Part of a small language model's weights.
Architecture: LayerNorm before each block, gated attention, a smear gate, capped logits.
Training: a variant of Adam for these matrices, 828M tokens, 4235 steps.
Each number is 128 + 32 x the weight over its row's rms, rounded and kept within 0 to 255. Layers, rows and columns count from 0. Numbers have three digits each. The size before them is the row's rms in percent of the matrix's.

# down: layer 2 MLP down (transposed), 1024x256, rms 0.0745, rows 35-87, columns 128-255
# up: layer 2 MLP up, 1024x256, rms 0.0812, rows 36-87, columns 128-255
down35 123:112147163191117112159156128133097191119155138134107132138111217133178114107107162162163114170092180109187095132129102106110137107149140063119125138163138173116123081096143115187137095109082114115179131102151132104126096096075120145199193106120156154127043146166113112127116116107143082122117099114090151121127067130091040103086126129089118090163113102145106139166147149121146152168134
up36 108:206144135104128114136078168088086171109096127126091146107168163220135143145106059114128151130109135118145145123118143079108138170152217161136120137043135139066160163150129107068129122093096134108129084144089091106171069199100084122131196130120115143152101124117142127114110138161140122091129092133149117172142177143099105124141092123023128143114142100118090081118132126103093120085188
down36 112:112098135076105105117122101146176082150119147086184162129114131146110124124098121121145177088092109093184068097145198124141096123164143149092101149054149184090173098135130140142129146091144138109146193135131102155157186121099146141079136129130123116077162095153132104149121116085110145148182172124115103189148100131108158141118110149102106152170108094177136118093129106158187049132108
up37 098:158136156143075156121148133159176106117177113115101097153209155119121119131108132094163168115097121152055206114143120146139134123117128135212110132104178205090103123136130094131107165140129146143149083168182107138151137186146078158069128126124153096109123162131142134165218145209160123166111177154113037065089108137065102159113116061097075099141170074124149087146149063095109183100212
down37 100:075201122136184139099239127146063114093186164107104146120154125122077120158105140101161110125104155158124161100148136145081185163176168160122095120113103112084102113075081136122130106123121156143122122142211113145095125115154108130088104143119097119133167123150118099132114137114162121099128147145164102105099128119129113060170159101108110143116145130078081154075118130179142133084150
up38 095:155100108090107075123077157090173135084126114128106169075169195109137082099102116139102157155117156096086113107128079084087131138156096113126044112071160118139119142125183127143136206154143140185107100108085159091120132139136128157071127208168094116139159156101168192094118153149178187149112121206158127196181132136128102189129163149103150143123142081104125079121174163102118115116146
down38 091:101095161151122129086211117112148129150172110163088158134090150123108089139118066128115116124113109111123138108123158089116191188157141134147132122116118099151141143107058120175142138122122151129073097121103099148132105133153151132133131145074103150059105127104108082116127182143152099155143149151151165190170128127129096139160180116147136128186087146170085123128104086096121119167072
up39 111:147074150091101164185148093118146110073156090150134100131105080153086083080157056151131148120091184112125116152176128104152079122105150093126190186131130052150084174164131128152120079130110142160153103127138114063172176145075156183069123159136128156106085171197079125173194154132170225104134137105066088102151165148128106166115108133125135085111129120172122138144114145121110163133117
down39 114:100136194146125149104077077118119135169123125086132179122126100159052150121120076142116125144107126182107139143150117161126178081122094121149108115096149090132140159081077155087099103127120146101139126154162102114132163134136126255131088079135164115178088166122155081128137109108136094168138136099157118138160134148147149149163072133063171137099116090074168169087141095139129191147101
up40 103:168134114118137112164165161118121098099099102099114147148162138146126120085154096101091155128088117104119109213119083227122150087109128150155127142149097142164116132156142137099124170069137143112165122105142179089147147139152128164071132129130102163120125126155082167126124147109130091112125120102101096138165130180099131076121160118137175095178107141098117124159161118071145160136139
down40 109:093161116148121079084143116117122111097178159112126102138098135117085189133168082083149067153130164123140120102106123101121076160142083185185121064152093141099116105193106170146111130111179136144135087196151113111133153063192119142117145147091077134163134155070132048107155106069137131078156166143175099114112116151142153157127123104168068174069125167142146146124052131209127108182111
up41 077:170128139124110137154193175132148200119080098067133165116143120132088176154094113103182139134100174147123122111153103112158099120148084138136114164104176092063123135200155130193133098147117132186084166148137094105134138101100138134098139129148127183175131146116136188162155158190105141135089172068136145150095092178091126108170098070131151151153148084128165081090166115120107110127202
down41 089:099095137079137124128137085109069128152127152145155106113120185079136165153160108133128129160106101133199134143187103148118164185156141094086112116042133134161114140127156126103160143107113139136142148114119091082105130114123142129187143118051062147145155111169127162111116081123138109126127125166151137118144142128140143136111143117125150155152179134100078124099121125106115187103135
up42 111:100090114106140146113096107110108128168179119050148118121096130127139160079144118108165123142120128129106129116126083060148098131079099090140117123140174136102077147184135088122173162158125128160162134111075146081184133130088203128164143095070176139154122191131153151218117182132098158146135192166186104146105146244134128207129126134136194178122139104125110148124105093121118108138111
down42 119:127124175163142137168162149161075086124165136130115108154056127154145112100111098138156133134130096080191161159183103135108100134143113063110107138086101105118166160095128139128080143085176135103062115138131126106078121147110143110179156165088143185120160173135160099089098052186126096108141165056102079108137132081204136151089095099167110174101093113168151145181160142125140069157101
up43 099:179084109154123096105141054129119158110103137078139098145120100152161119187083066099174141122149138154120125159128094093083097087074079186135162133098123152089125103128074162149150145095139136164155125116160157109132073110108094103124157168118129135168116138126131147139141107109103128129119123131068082140111137188124148128098071080186202144218127095106150113109115062090127107108096
down43 103:112063180099127087150116179132127132072080160121169122135158164089093155154165162120112173097075135134161104126128075095071125149161101068144117121157169116132100119045158110149125122110111156171114113082125139100135104131131105107041093172083107165074079152166100144119112096144104122156081148142144147168078148165062132156122130143134071098106144152158150159204098138144175172135145
up44 108:145145152101080094079121149147070080176028079137119154126127153190140141157098102142168156170146158161123107110169098134143159092110097126172122194106144120095133084109142138161114154140123146124148083177149168132127099131144134142169131071142106136154092140161085143168166093160126133123120118079132069090160135175105115110142092111108140108208163144111061100089131084119132159071080
down44 100:105129176206152114103115126140137107150074125129124151117127117166157055088205176177129133094184133094189195151160120151153127121099132103149206151171127074144105113097128162134151137099074085106102157082107179153144143089175165195177134076164115111108091164078108156140124128108135125119159133168088150110049152118107106100091153123129103146095126100092160124098114088144130085192107
up45 094:104059082119074135146132051096130104103105113123147100151083195093153121102127105052111158164059078148147182132175111103070160138102135149123150145109128140104092100120169107153132156098125145155163163180135097136168138151134098138088121162129072146146135178117124201172090169166152087170149094122176137138167090133194167111162133072111146098143125103066116112160098188106057128127150
down45 101:180125162081154143154117115155118130106191154141139116119148123112124115097114115130122121124148129141125132125121147146111095081156085147104127174123119170186081145126109144076139138123172118072197188201101105104156113118144074117190091105115133101103191095085122146116089132118147148181119098072202127106140189128074129156091108127156145081132115097169135100147100108077169166137119
up46 106:135080145105094182121092164124109072106084158097138061140160147182140121118151128166133140147145028064122107104091092139122106117070126172132143166180142171097169176192129165074115182172096122139135088162102081061123126138123161112130133078140130159126139126124099197125070162114132183126148097140155097151085035101077130166188142156139128125157092092106148151122187117143143096122113
down46 105:138144129126121108175147162103198147136155117091107149049105150086138080096113076136103173116128115117111155065167119156098152150146078190131078192159125141108114086174132125155152143175105119169102087154133118159132122083139174133103121170136039142105039079133098102131148094150093169109070192118151111144124172135118094128130081137188107130155229091197113076108119124118146106196087
up47 102:138093104084118160076171135164133097129102075137193102115099181149132145157102159078129111128047096099128141150147129190126161179079145129166066069129173125044117124129128106126153122110117124125088101187161215149124136145129148151132121084160098144082123145158118129073134109184120124159140128112184098136097118106098132148103099111126121107166036118141080139126141118157155113136127
down47 104:160103102131152109111081106136160097145097178136121117118126130133121169111182118146139165122113181109162134091121154136118129112157157121144105099086126116150197163175126139119101126101156107109118128094172105147078124169169145136138229113163091169151119162133088161080072124150122136114111106109161129149156104084125115158140138088090131166154083142168089123070084137157185083207192
up48 094:135127056127147126069179137106159074081102111119162167103138120212114190090138150101130145168108123130162113103075149131163210148080108153136134138126188147145113119159165164114171125126116140161057106121065121133184110092175123144106138157121119172094069140116000132162153191188132107129134157141108158155101112172116156121134102117135140074120044132163135113166121155078123094099141
down48 084:186127132144077107144107101149121138141114131144063116123150096114114116148135154104158096161202149116171137097144105130144114164137147091096141120102097090136105132115161101130119149125113127110127144161097088080109122092133126184099110100123150111141132022154085156077122192139129150134107147155111105076169146098162084088082149108114137161106191104139117162149127159098102148159136
up49 121:159082147098106094130085137188108187111085152133144153116085123092100121158140121085106148109117104155133202140127115056113155115118113155188101165129181167101073143120112146060134137102108126163033131191150106135179118121124147109140146115074069111153114131104092142151155191131135136152147112158105078132089133130091088155109070118105143180164121136114127116144123140112128201101081
down49 118:085147115164182152153123104118150084122105135075163141132157093116124148118210099139118093094137124130107168179159131160161142114155115103110126143066164134146095139181112174097082129140146120130158088117088128152131126189211094112120138138074094136113118086089166130149158085091090129158146181206112078176148096159101077111163120073182150143148112150176176144158199101145167153143119
up50 099:120111038088053116129136176179105145179048142070112132101133153147140176129161127178177171114105176109154133170176183094142136072084141170133133137136144126110143150169129113164096156141106090162146097101130097172136160148099146085119114160095081167136140120083167116153158094114147107104115145142113124103104172139099134121096160155126153112111037165122137074189149080150128107105150
down50 101:162059051162140148148166084136182137104111087095115096141083163097122160151045145132103112109188108126153093139146133125120070143180136156116128121150146111133190129171121174130105170191203022180155118134123075204047159111138175156116111163060177099104126105134128134098143122175136133117119123144118084146148156159165108147128119142101126110108161160103117110112115116108174140160162
up51 112:141075095062108067142079145135068119126130095137175089145136116144138174097120107067116155158097111057038137118117132112163175133070102063146097099149166076113099101155125170139160145144155051113083149105155099122171136128123193139121139145100130107110130148144123111155149171107108183087099131114146131138141148175118111189051136078095150127136164120141143135109121094119095167136138
down51 111:190100134190175132125111123116125104149135121124087122104154143127130108134175147130121128179178100146121117167114163138132194119131079168139126106098109118190156113145117174224147116090158151149078104104036132154121121116188158142125114133131123160186146166068082143087093085092136094126103103114123163137089149053130162141147133071115126162118091134086134113140111177140108114141100
up52 116:170112066124108170082077141158134166094096017137153128150065206152101123133104110182159142139117105119145167178146120140050167182110147129090142175105192104152075183142158141115098129109110107147098103149119120068208135089093104141152183177038135123142152125117113120122099140108149138124151103165052101161157104151114155086101126085113180150136112117124120126145103115092136123108137
down52 110:138129172152124148100135136104104123098088147177152095168180107113086131133103102101151170113140095111138142150162100202111074122140125114123091188131091114147140111143125136145155108148076133124195120159105168143167129116124084104153145145123102088110113095101134072104101079121103167204112155118084146134143170150124098185114120142119120101116164102160160105133152146126090126126144
up53 059:151091102089121115095123110120092143146117082098142137162124155169136148136138082140130182157047145172116194142168132096143106152100115145125124172184229104130145119159135115190144142100146082129165103183113143112155081141117101141166165132098081164116130146116139130122178135154127160153143116109196135099114106151121130145152119082133151105170138149128098124132119131071036129040112
down53 055:122203135131174129110101081104108087089154164200118097158099098150145153141077153153156131149087122129118113111184198139142118131180154147080097099117123134106081124121089122108132189119135168131148122093123117155119155124109134091125145092108129099128137081124142081128126133105120141067097117071128165082153167101142058065144108153118105121117119114122116143135116119094141165102133
up54 090:173149092119087095161134117089158179202153090132166064115103141160117156159147138139130165124123108142102165128169183112150158146074105082074159158093159158133141170143114134145170104075134075138098162122109150116152132097112097144116118136117146145152079178122143110158155151160171137126082135082125155123138159112075156142161108112137091106146111128192124114131107073113182059136192
down54 089:121128093104106144096106110153104095159123142083103125137166090136114117127125156087119105147198191129133141147101150132167109150114078064110101178144116112140111047079114134144105123140123183137059082124143082125138113153116140098171105172147149167086197114158079174160096163161164129141118165145113165138094097147126119102078086084090147120097139073120156114176139171150158146123101
up55 086:127146103091142077125129101112132116113143158097131155116150180148116117114124055125183146170120135143138147129107066117078089131135126137091173157056153138093156160168091102092128166079166133089201144161111154103140148177081160120109124125105060183132092167174142098118202123156100146119156129098126111172151059148106176108139160098155167141107146158101143118087102098145159168054125
down55 094:135157136121118098130105105114120119085179143142147133097157126087127111087096142119114156139167156164160114139117185151134101084158126100145128073122116101153157135145133115105115147132150138153086118137103150146133124116182130114083136126137111104174118102129192100109092039108133159140108092218155107135145163150102123090174057146151176163090137136009132091114106184187132128111111
up56 090:088128087141127122077174119147148087118102147117157179087099237128128161128120111115118179202147110131173178078108144159092171104063071110167200144152179104128140097168129154134125138121103111154098118137161133113156078100144082094178158163104165121143081147152062148151093165096132110162140124137106145103085107155147162139136112166162067122143142161102122075113151166152096107101120
down56 089:094108144139107110178095123086116081115078078095112110190114155115162115129154089113099085116209090106232072101078117101137133136119140070115128131125148096140156136161113142152088129208158145188144089125086093122143133157136140128122118147164095158130100117153121150110136212143162136123142109094103095109125095161176121122076115130149150106151089140095118093125168116138159066182131
up57 099:131069132052093070123120099156145133107089082128129102111110173140094145140106102142140153124162132149176148097198114085105163177084105147136086095127207185112153103146126152112159083116067087146114168152160056120162118148134135079118114097153125176129072157146132188133188107125157140129114112159112137088126087143066084116110130122135112029137138191156086096110160153194089111134124
down57 100:181110182121128119094101086085185097119119148135128142120140150114153123190147125078109147142098131074168144178148124135120085150139079116103130137154125136175175132131113151071142154145124206143195137121085100143110131087134171114114148114122142095176147106111102083102131102099089113205109102121176108082129131132112106190152206093132143207123110110138087122152066143123132089066121
up58 062:089077097062091117115132133072133109122111064164087108159136120169160142138181056124135182121117130162169126097159114094139155099083121150153150129157200103119116103136165135121116130110084128186119116172098120056160148119113117110177093116101118137138090193163125168121170158147191141148127156147160140108106113142129135170132094108130131121122121130110106117165162127085077152054126
down58 052:149165209091078103127146165101195171154106135149113118088147082088157114138123122117126097134100119177139100162121177156117114112142097147115123125115170117127175178158108131158129134120095096135175181160168102171097134121099181170102178150065087104130106099121138123122195186094131171171121094170128130120087111106136115098118057132123155133131092118139088143106089158149166181110125
up59 118:161096064145113127117096136149124134084154118160140149172131105126141168143094105122201118138032124139149122144126076089117206159060156112099092176095095100075187106149126147126077113158078118132131170171107123118162120093100150142060084108159172128153075142163109097098119136167108130155125057105159115111113209156153112133133143139093164175149129137119097122183167137185134143111104
down59 109:104178095097108081146120093102164153192135151149147102123135156174100072156175133133138104131136138130155162155110076200140138171138119080120136157155129184126106129175113097170117127168132107193085158087107179111145193128110100113158134163100114117121182123131096097156149142113148122153124108117038105098148138133197177127139186130117179164103090141190150129161109063125129113098109
up60 095:222131110139150166132142120184103138086133114132106128126143152125161096143156126104167161128104151200114100081100105125075102101134127182148172109118139131157184122142107105042101122040143157190164093125142163128147090155055118112118130055139078111130121126144135139176187194102116123188145141109095072145105087182123105151103097074143142094106127158122121137153154162193101162114118
down60 099:095174156101154132122162106128122092143187126102121132123163154098133154154144148128075119152130105135141138087161155145131091151183113126096111093120108119141166080157162119081102114127163116139168140079124111120195098084125142186136140164105120120129200128142162158088148101126146117048161144157134166168081093102103115051142173121150120120148138161128126166174180183167037154160128
up61 114:171117053133136174108105135167173097089119144158192079171133186122081137100121081178141119100140159105115159183139077088082141090051130124124149116106149143138146111128087145101193187085067135165141108134184088091110135161125113130139106201160111193131115209176131155164118143141131220104154143127107144115114115141082177166174099153160142165181144121139135100132065096163092126085180
down61 115:155175114115142083186052127125068175187120136125157135098111157143131125139141137169113147165164149067165152159165141116076116143092142144092125123146106074071102155124112124085139107125090190093113111126109118141132120145134126222147112109154182100065072069143124149119131130127133020073153164136178164101155132158148112127148217103138140083125113085154203159115144094104087158138113
up62 111:150051128123145075118103165155131151158122167097138123085122179076159118138102122104180166137114164191179140108103152114154088063054150095162134126124096104123072148111183117137113190111122125150079126112108145125145155112140091141115126133091043158137108188052099169121160138154166105132156162138072111122086116127159134105081107089141185072124141143128081072122141152088109115083172
down62 113:183120170169103112179174099150095140168077125172152118153111101130166126140089167155124111116187078162110122142168181150099164130114185125136084154128104093098129175092154170141092079125167086149120139147120096095135100115136101135208146064146125151124093162123123115143109104117121100133142100116150143083095131086158122081133152159056135174105118116098177155021177132117141099147123
up63 094:152139131136116166137127075086163122101134072058136147121111100166148123139148102164220158127075090119054167127130110132081160141152171113147131077116186162052115101205153079144123166091090096106076120099138091135121167161089145129146156151120116189101098156143134103132102135125096152099080165108073097187182045165138154184126026104096120108151129098104124176088172074142178113071095
down63 093:168098140150173168124149132151117166122117145099137175153166110130145144147135041086159087159065120064097060109119165184065128158108139124142101097123137143093064121132116124121061141112175153179130131157087143124118128169135142126161120115126118152116130062132135112133120156152132142116174151112160142186129148127133188124145152162138125102085119175201063199141185144098176148102051
up64 095:140103139106146125123153135093211141146134060066171112118094104203164136078128134125157144120143139138118203126150107137126164144074087131180198125117180124102171090126133096154159160117106086153088157134132091151183172121141117134124095110134108112144066159135098123134183163127156106063121058108128146120134141121098107132144038079110143110142181122149144091149166089133128104099143
down64 099:145134139153122151127137106140136129141110087111170161163138174149153132162193071142147106061140122109144097126159144205112140153139152144118141128117117105129127091142081121122167189153135072137109099143154104105133163163163128157144165069161129092186131113118085166187207078181132134094125172167120115102147080087141106139118145181099211112163116153153141138087124119159068156109074
up65 086:178158141103107133124140132157119121085127097106098163106103130209078140133113104124147152152102173167120138098137101104080140095118109047085143141127174153125115098157194060183129209140138110081069127106182087120115086129110179115141140154153074120129106150151152200149126125199093082137106110124136149086122109161123105162109136109124114129164157131141101153149136162174117113084112
down65 091:191144140144096150119070097140109132151150179084075144129106127153082164157150081120136115159124130180107198169114140125075075149130130144133102166090106148175152143066140190151103110157139133088127153092103189083164160146148153109129091114085195113126058149093138129135144139115161122179161138128137111087120158138102144140137125122156165089145155132100143164131083128122046122138177
up66 081:105121110125117089101122144147138159163134111160165151172120084160110100132157132120123114153084124091164159126120094106095198155131164104129180168148126124088149124137172141159131123139122072087138154108157158127144085133105151124108119137078099081119054158128095151084105095118148121102151177153068092174114114148191104166072127163145111168118097150137118115136198131142105122136146
down66 082:085103109118090137131144115075065061156156155142087138124086177099134117105163187087112178084163131167158121091106074103114113163107110138150114104149142102134161180173138166106164123134181111145137208061098179169072130124157178155138163178110100083178140166097077142081129091128098161083114166098158101149149057095175134076107122069105166144145174105125115128145089110123118095126119
up67 104:179130089163112134137159113133110165124130104189190107166085095115122104124137109093107100174134101095146156108137123126120171157123154176144098124127155065119097172097154184149108117106146139171153143131131151107186099130113076155139105053130174139075127186156131171158153119130135112157161146145136146123093069128162136169123118137159137105123113108156164106110164092117099132144174
down67 095:201099147123104120126104077139178141064095108137088134140152084061208152120136116117168166115094123139112100097173084084108168158120127043206141157136090126115129060094140156099183100105123122110172105098122080149156078080191069075101158183178131137139137141087155164101115130161090122090162111142150172127181140127114110109087153128151121143142133145141189117144109101151097127103157
up68 096:102126071053098129143046084135068123134116099130169096144168129093144137103125066142124153130156090104076151180135140162141138124063163077103112177135140142121131092140120174138164090120055073137138177146093075122181123113104120140134178132091145162081118148142135167156145153167155113087108140149141124139154109122068151126115154063084123173131138201114143147195114165152063174058086
down68 099:108135162177162181137134157069147138075154115143101164078063128156129182136139055150153195119058153145110145120188110113130132083133122067131165097145138116155112137145078112111175136160128157121189148125120147144146121081119115122118109192124096162064074146072141129153057112102141145164140115059067101076190208125126141103117122127125117158099125086133101158113122164145109106121151
up69 089:094091102125098087056121140130189080137180105115183110123109107118132162112140131166118157159104080129117166144157096114112144151091079116166186211161133099135103120117206114086109121122069134110151076090163104168159161079141123149110119150176064217055141193119086182165140120187154134093146135073154115148152077130121146105113105123163213128112101118133118168125149167106125116096171
down69 095:170097122087151129215166111143144171105182139095162076152117141106152113159113083096143183202158147097168064119191143198134112127148170114126126151145089104116129115151128142191156117136166059110167112129151115106143108127179099192194133104109120135139155145087092125198149132137121077144129104106218098177177131134115136117123086130123143091097096191166157070176117141110115195095160
up70 107:126142133086148180101142145100089118049152123121135119096155171191153165185114144137153120139084143107128139133137139138151148106124086160114070117225148148107163108106100083232136167130131078148176156125149124119164155174151159126159069111143164161174151166136087121103185135192089153158070132113144148183083127160100094132083098119127151137160148134111107202111193132128137159141061
down70 109:083119071123142186169058134137153097083121153095171144136132177124060145128105142125108110121119094177091181129106122111065081159145089153184079136142097138113108120152120087098160070103084139099150098135132193097139158139134113074182086152137109134122122122135097089169091152098135117112178164121131104167107127148188166179136107103133131132068186125181181091091135111116181169164189
up71 117:132119138133107156061114109151102097157125126114143123065095118100180129155158099209127164117127127089130119180103125058148130156127135117146172173106125174201122178099177137157149121124091089170122103183157103079183135129048198162148100087105130096154110172094081186064116133135129183109093096175113106118099102147132188129063056092105069123133076090087128060223118164150070160109111
down71 114:144123119142161093151161099169118133166107105138147096149167125150132092156153126150093124173154157060091093102141072082138081094168093117141077157130104099108090120118169128183135155141085115111121120138094127159130128101185132108086063163122127133113148105095165108094147114140093082154167144102160110159091122207104105151121200098122131101086148130091118187110116082114069101184140
up72 112:120099068120113168155081135120134078145137094088135114104152140128159170155130120160176126187093115132134140133128132108157161147125164129161097145158149065063046139081097159112121172079137169142090175144112066102159111142200121088108116142118107187153172161152090159101100110172144078153143113182126137120164101147115132112132143143152151147099154116171065055134127081143045163126120
down72 107:135121159125140111132162114139147155093165154143112146120149100107204091088167137151104112093137188092127133091141081111129123128075134103136163129176150124151093147165197185081090115177120164130112170152147138131087087121146096133132073146062128129117161074113159118117063105166125137158111111148135121192165102115154127190074118104203149124082185117106160124080070118140145177127144
up73 106:098123098128150156130116173121069191128118090145138161152127167144157135134123127088117170135096115115140155125129126084123138130075110194111179143114135152104079153126174134169129175128051081121124152111138136098154122167118144149121094131147112105100162129132056141165161089158134082083098041161131095176135117095119124208208062156130129164139131156175143185169157169181152119061102
down73 099:174148114103100115135180138167184149111123145158164122089133128099130216122173135132113116127158135098154138128085143127053126132147167140136099162098166114119129103176140152130153169107167113160120102123118073092141139129110033087219107122151114125110167171041123157177156118148115153148116182109132109126112152110080119134144103135098133157110101118137118088156083191098138141170158
up74 097:113129154094108117128126142134158073127150149149132159197133171106111091078152113108059122181171116161082092122144087127104065143139111141110134163192135087150122047108081096096127144069099132128126129119101148134146142155145120144092126154152152121114136205158089171122114156096196129153033090107069139147090144147179099101100131124110174114094140191124036156127182126072060156108099
down74 094:129138185141134103110126089149075174175139210121141180105048136137080104111149189210161110131106171126160136150110139179142086123146154110127124142093076131099103155111088110126115100087151093102170161216158086099187110160122164078142119077123066136111133126140165111120153129125150093176166094119086183084136110138111150131080161122171106153112180156119138153072151089156097157112052
up75 113:142138097106151119122100120177076117188091108067168144105151121209146139148187112095220160118123090129103158162108156157099170153050163118151112137091126197149093159086102134127083162102186111181114121097159047062137133126140122103158143104107139147110120175097130123176103093109120117117150174082137115146089111116110108129148102097149142145095098149093061146141167131126070090153100
down75 114:148149133115148113127135169127093112167098171116147155162152118169123176154039131152135144096139068151152137126137091079152123171120169119101116118114101152070142114127056208097140128159115108163158148085158089111100128052154119177169101105160142097154053125113111051154128157155147128123143162102149101179103169166123147082129094155125201128119118163078076165125086134181097124119097
up76 108:174133156132089083116149125126169133063153114090115171122099117127143183157141092113177166116120156142125123134106135117103113062145139142173108091112092170141158058145139080158120119146136097067134151159181163111155134145099114155127132123188137164059105148131109121102154115107098104149100136134110150157132108154128120194140113100138116160149135077160108094101081100155117138083175
down76 114:110115098145137106106145130106099121121173125130188091097129145147103131137119111147101153088154142070123153091121135171170076097213163147147112208150133146112096117152150139170118178099169122165144138095119086065161147140130110124068142108092135132090144142078104122125142163137076158152147164090159159188118095171081129131126113055132161101162098080129084118149180094110141100134137
up77 097:119076076114068121131168123113159146084159041079074120151071136100141141119113133119155122151157055141194193092167118130118123143111166111093135111151163139104144165123114170114121093139121119089097166154144229164109110110131117129151159102110113086162122175202099118100151153137146149146173092129186131193174171146114186142125137101140102085127098073085094093084100098129138128132114
down77 099:099098084117109095123109094122074140128145150139095102097089137143179120116094126183145133113130126114097191112072136114122127176125183121073097059128147117126136124121138104126119118097156175197185138097171160158118143096112147188174069131098156158116143110175123121157141071062109103127107103150100106169153159154148118107171195159137109102091169090069133086136128141149179186162129
up78 091:083098132136148126142139124074164162087180091109176082144104078100132115122187128150200114117098148122104145107097155096123171104109134130206129111123175155129119146130084084193123170157056077161122077144082146094136146131083086149163094162150115128090126159180132145143209112101097122078134122127120114116115097154177178124159128126140065163184129112088128139158142153173068186073071
down78 090:126185192120169144110097148224152094136155144129084071152124105131150117128104149109107120171196137147141107129104190093077103108183099166176106106145159077131094122100123160155147150138143145174113134145170114146029183134152097115112169137114111146121133104118162103135161070130109126148153092160166101176170170049183104102178119154123140119106124125000163176078092073115120090126110
up79 088:092124108105130105103089118169167183127167084066113183103093112125103144149149094112112126158158147069100089155081190137111122104115085131073139129148226121057147121111123107108065142101123151127112139197164125140230099087089103138167116136168159163134130138137134141141189173125162064143133121124121094089171120135140112089122143127151082119137150154129077123122187115125138132027122
down79 071:114161141126112104209095137138091140125123137145142142121097113191081119180174104138141132122143124110153130126134127136154142150121142125119159152140109154120100123123120122077144123165097063101129154145105135107163142177115130099071191098131162143135136125098139153151089123141129110131107140160136138118120159096112149129135191101127178123155174087166184167132099131098104108128141
up80 108:131138111156075115104162150134089144120165095113103123086160085128082171127169144119132142110074127199142182145155125126127136162129168089157215188128198129126115136160134094122106073102127143214122120151045163098143111088147096149142112152140116097115045183117082082148150134117072172130112137107087143141143081174121120105156046136138089096126117092117137095102108071166082124099135
down80 108:082135136152088098174168121052120068123128136116089130124129113099147118139124124114168129112168062115179139136145046167156170205165133141135145103056167110140210174107161120157113114185129118093067172099132079098118093217150194165099130146117119152150152138180075122161128127062201192102128147130113088037155171131124136110113107158048206122174118084087114129129110096093132145098103
up81 104:077112125102083100084167134128097150160085099077135132109144191137103167182123108117162153170100110178172156153150056091150170150133080142156162129120171120105148140170178098136093080119089141217133149142115131111135117134158101122162154154085082128167114149172089135096139140136090181142120136166154074122122108209143155154123080120084088079173136101112113093128170132112032141098150
down81 110:082132166172141079140139109140069098141113183128083119138180151121131134191094130158144084155121070143174179128168122108130147186220109173158160138080130116137180152090142128118189037167084136095162159094097119141112156171193159122127128139114118126171158088137076137127106136089148119127108183155130141106125145175139198161118144162077157099128169057125146115122137147084130143204154
up82 089:170131120107122072144145116138132131130103085085147127108128136141203146111111115163147170181081150180116146114148133105098119095138099097149078153108143099135115103159111071084108130157108111144136076186146158127121103063096135128148086097142062186124116133138144189192084137232162102129077086103143135165144151133129119127140154104086106084121149094156118161150138093148102152028125
down82 094:113133089119128125148103164080120133149141155132155130128109128173174153112158121082115103148142127134172162122215159096110119152205134111127107167104098135146158137067094121160100147135163130104132124103121120141089137183150179161125112138110109103156109052114126129130086139079150167084136120137150135079115167102228123155174194154117128134117186173212155096132048087096085102087130
up83 101:101096105114115130155112150076138115131048127159172114131109139149083115151074102143097225114129088106114108111134134067084127087116066123095149086165199105087180132099125176168147129104143100136126151099165116075123124165135175123103060108118145177187093201151121176098255138154106095113120116086107107063146166174130079160133156180142145117185138104146110087121111101112081144130122
down83 102:115103140165096122134093120082164149177144131118090119191053134114112172137126129060130123150083145149118179103173147177107157118050143182111158124105172150162123124112084075142144136159118172116143142121099083148155089117071132092163145089112093147121152149144137133140088127142128127188140121180111141146136166080151164156178170125070109100122157131125184107112097105151155083079181
up84 099:128096125109155154090079113140108169147147063087162088111144144180191153104096162164132133099127099151104118155189154149138097083052077101101067155123083157117140161170116113125145134090064089118155105124120100035151138112109133125166105131134081189140137129133138177171171171111096135134161084060129088148143100147133172112147127134136142090114064164141121134128148143143135109137176
down84 097:128097120150109088185126124215147179137114190109100122145094120147152059147174171055130075147161146079134167088115065135162118157171067143146132149116178152129141124147128133105192158119095124098098153168093090054147102159170144142097114103077124125180137087172106123164089128141135102127151139135095171142177160148095131131121172135093127114070125127122156041045141105109113105181159
up85 109:091145161065126043102050116142141105123180156169147116180101141165111126179148129117137147153156100153115130164138070122142114120095135095124113138090177132123121171160148168156120139142158122108133122110154169071132100112149106113151087133089068168102165140179059213086151131109132135108166122113153121179085147132126176146196113167071151098101106117188113140142117150083062189120193
down85 105:142183189182126091130056091103161097066130164118095097142148121103047084154122104148114190168121134103082136150150139201174114114126128154127151115147151127208139127158154095096135123120094131109130105066151068145112083126146144102144172194124111118103078156127112132055104151132107119086130069155118100196175107144114142118141169077123161099088093157136120067179106120094096060132110
up86 107:167108132081134197129105101183119118138105154122174124136172110141204080164119112168095186105116124137163128159101158102108119100119186119126125151133110076116126101104088151121174120140104059143075052242136120149144122132130146091108075149163131147126105113093104107124163194160153104089127133148151098162141123151143162184179106098106133135231081169124100150099175113151097107118126
down86 100:105064151182169133154158102100114107088106126106120073113122139135123091117193134157162120074139134077107168084113114160106135133193132114158174146063118101165102161122110140103174139215129068136139124111140102143106118124120117108142113110110087153126054182102097100109105106102107172178118187123152166166121072132112068137197169131147076118124148123205100149122179103128112137141236
up87 094:122127109118072109098112121091149055085113104131136103103127108120148130109176074114158132095121114106100124132147123155156127123112151096162103146102178112107202102110168163140139097132098047123139169155190153111130100121097203108156118137111171114079107167123086189132153180143071089108111086114115100110099180178116135170149104159106120104203089099118133128139127068119139136075091
down87 089:080146105044063163166113185126103155147114085085214076154095099157143119166100138094183101142131151088137143141194110170088168104095172122126096116082060136108137172194148150162215111130081112090129092139136142088154072118184114138163101149111128120143117118105105134126146075154099136157149163134117137152104145157154117130118125167131102128157156152202189119120170127114113170148100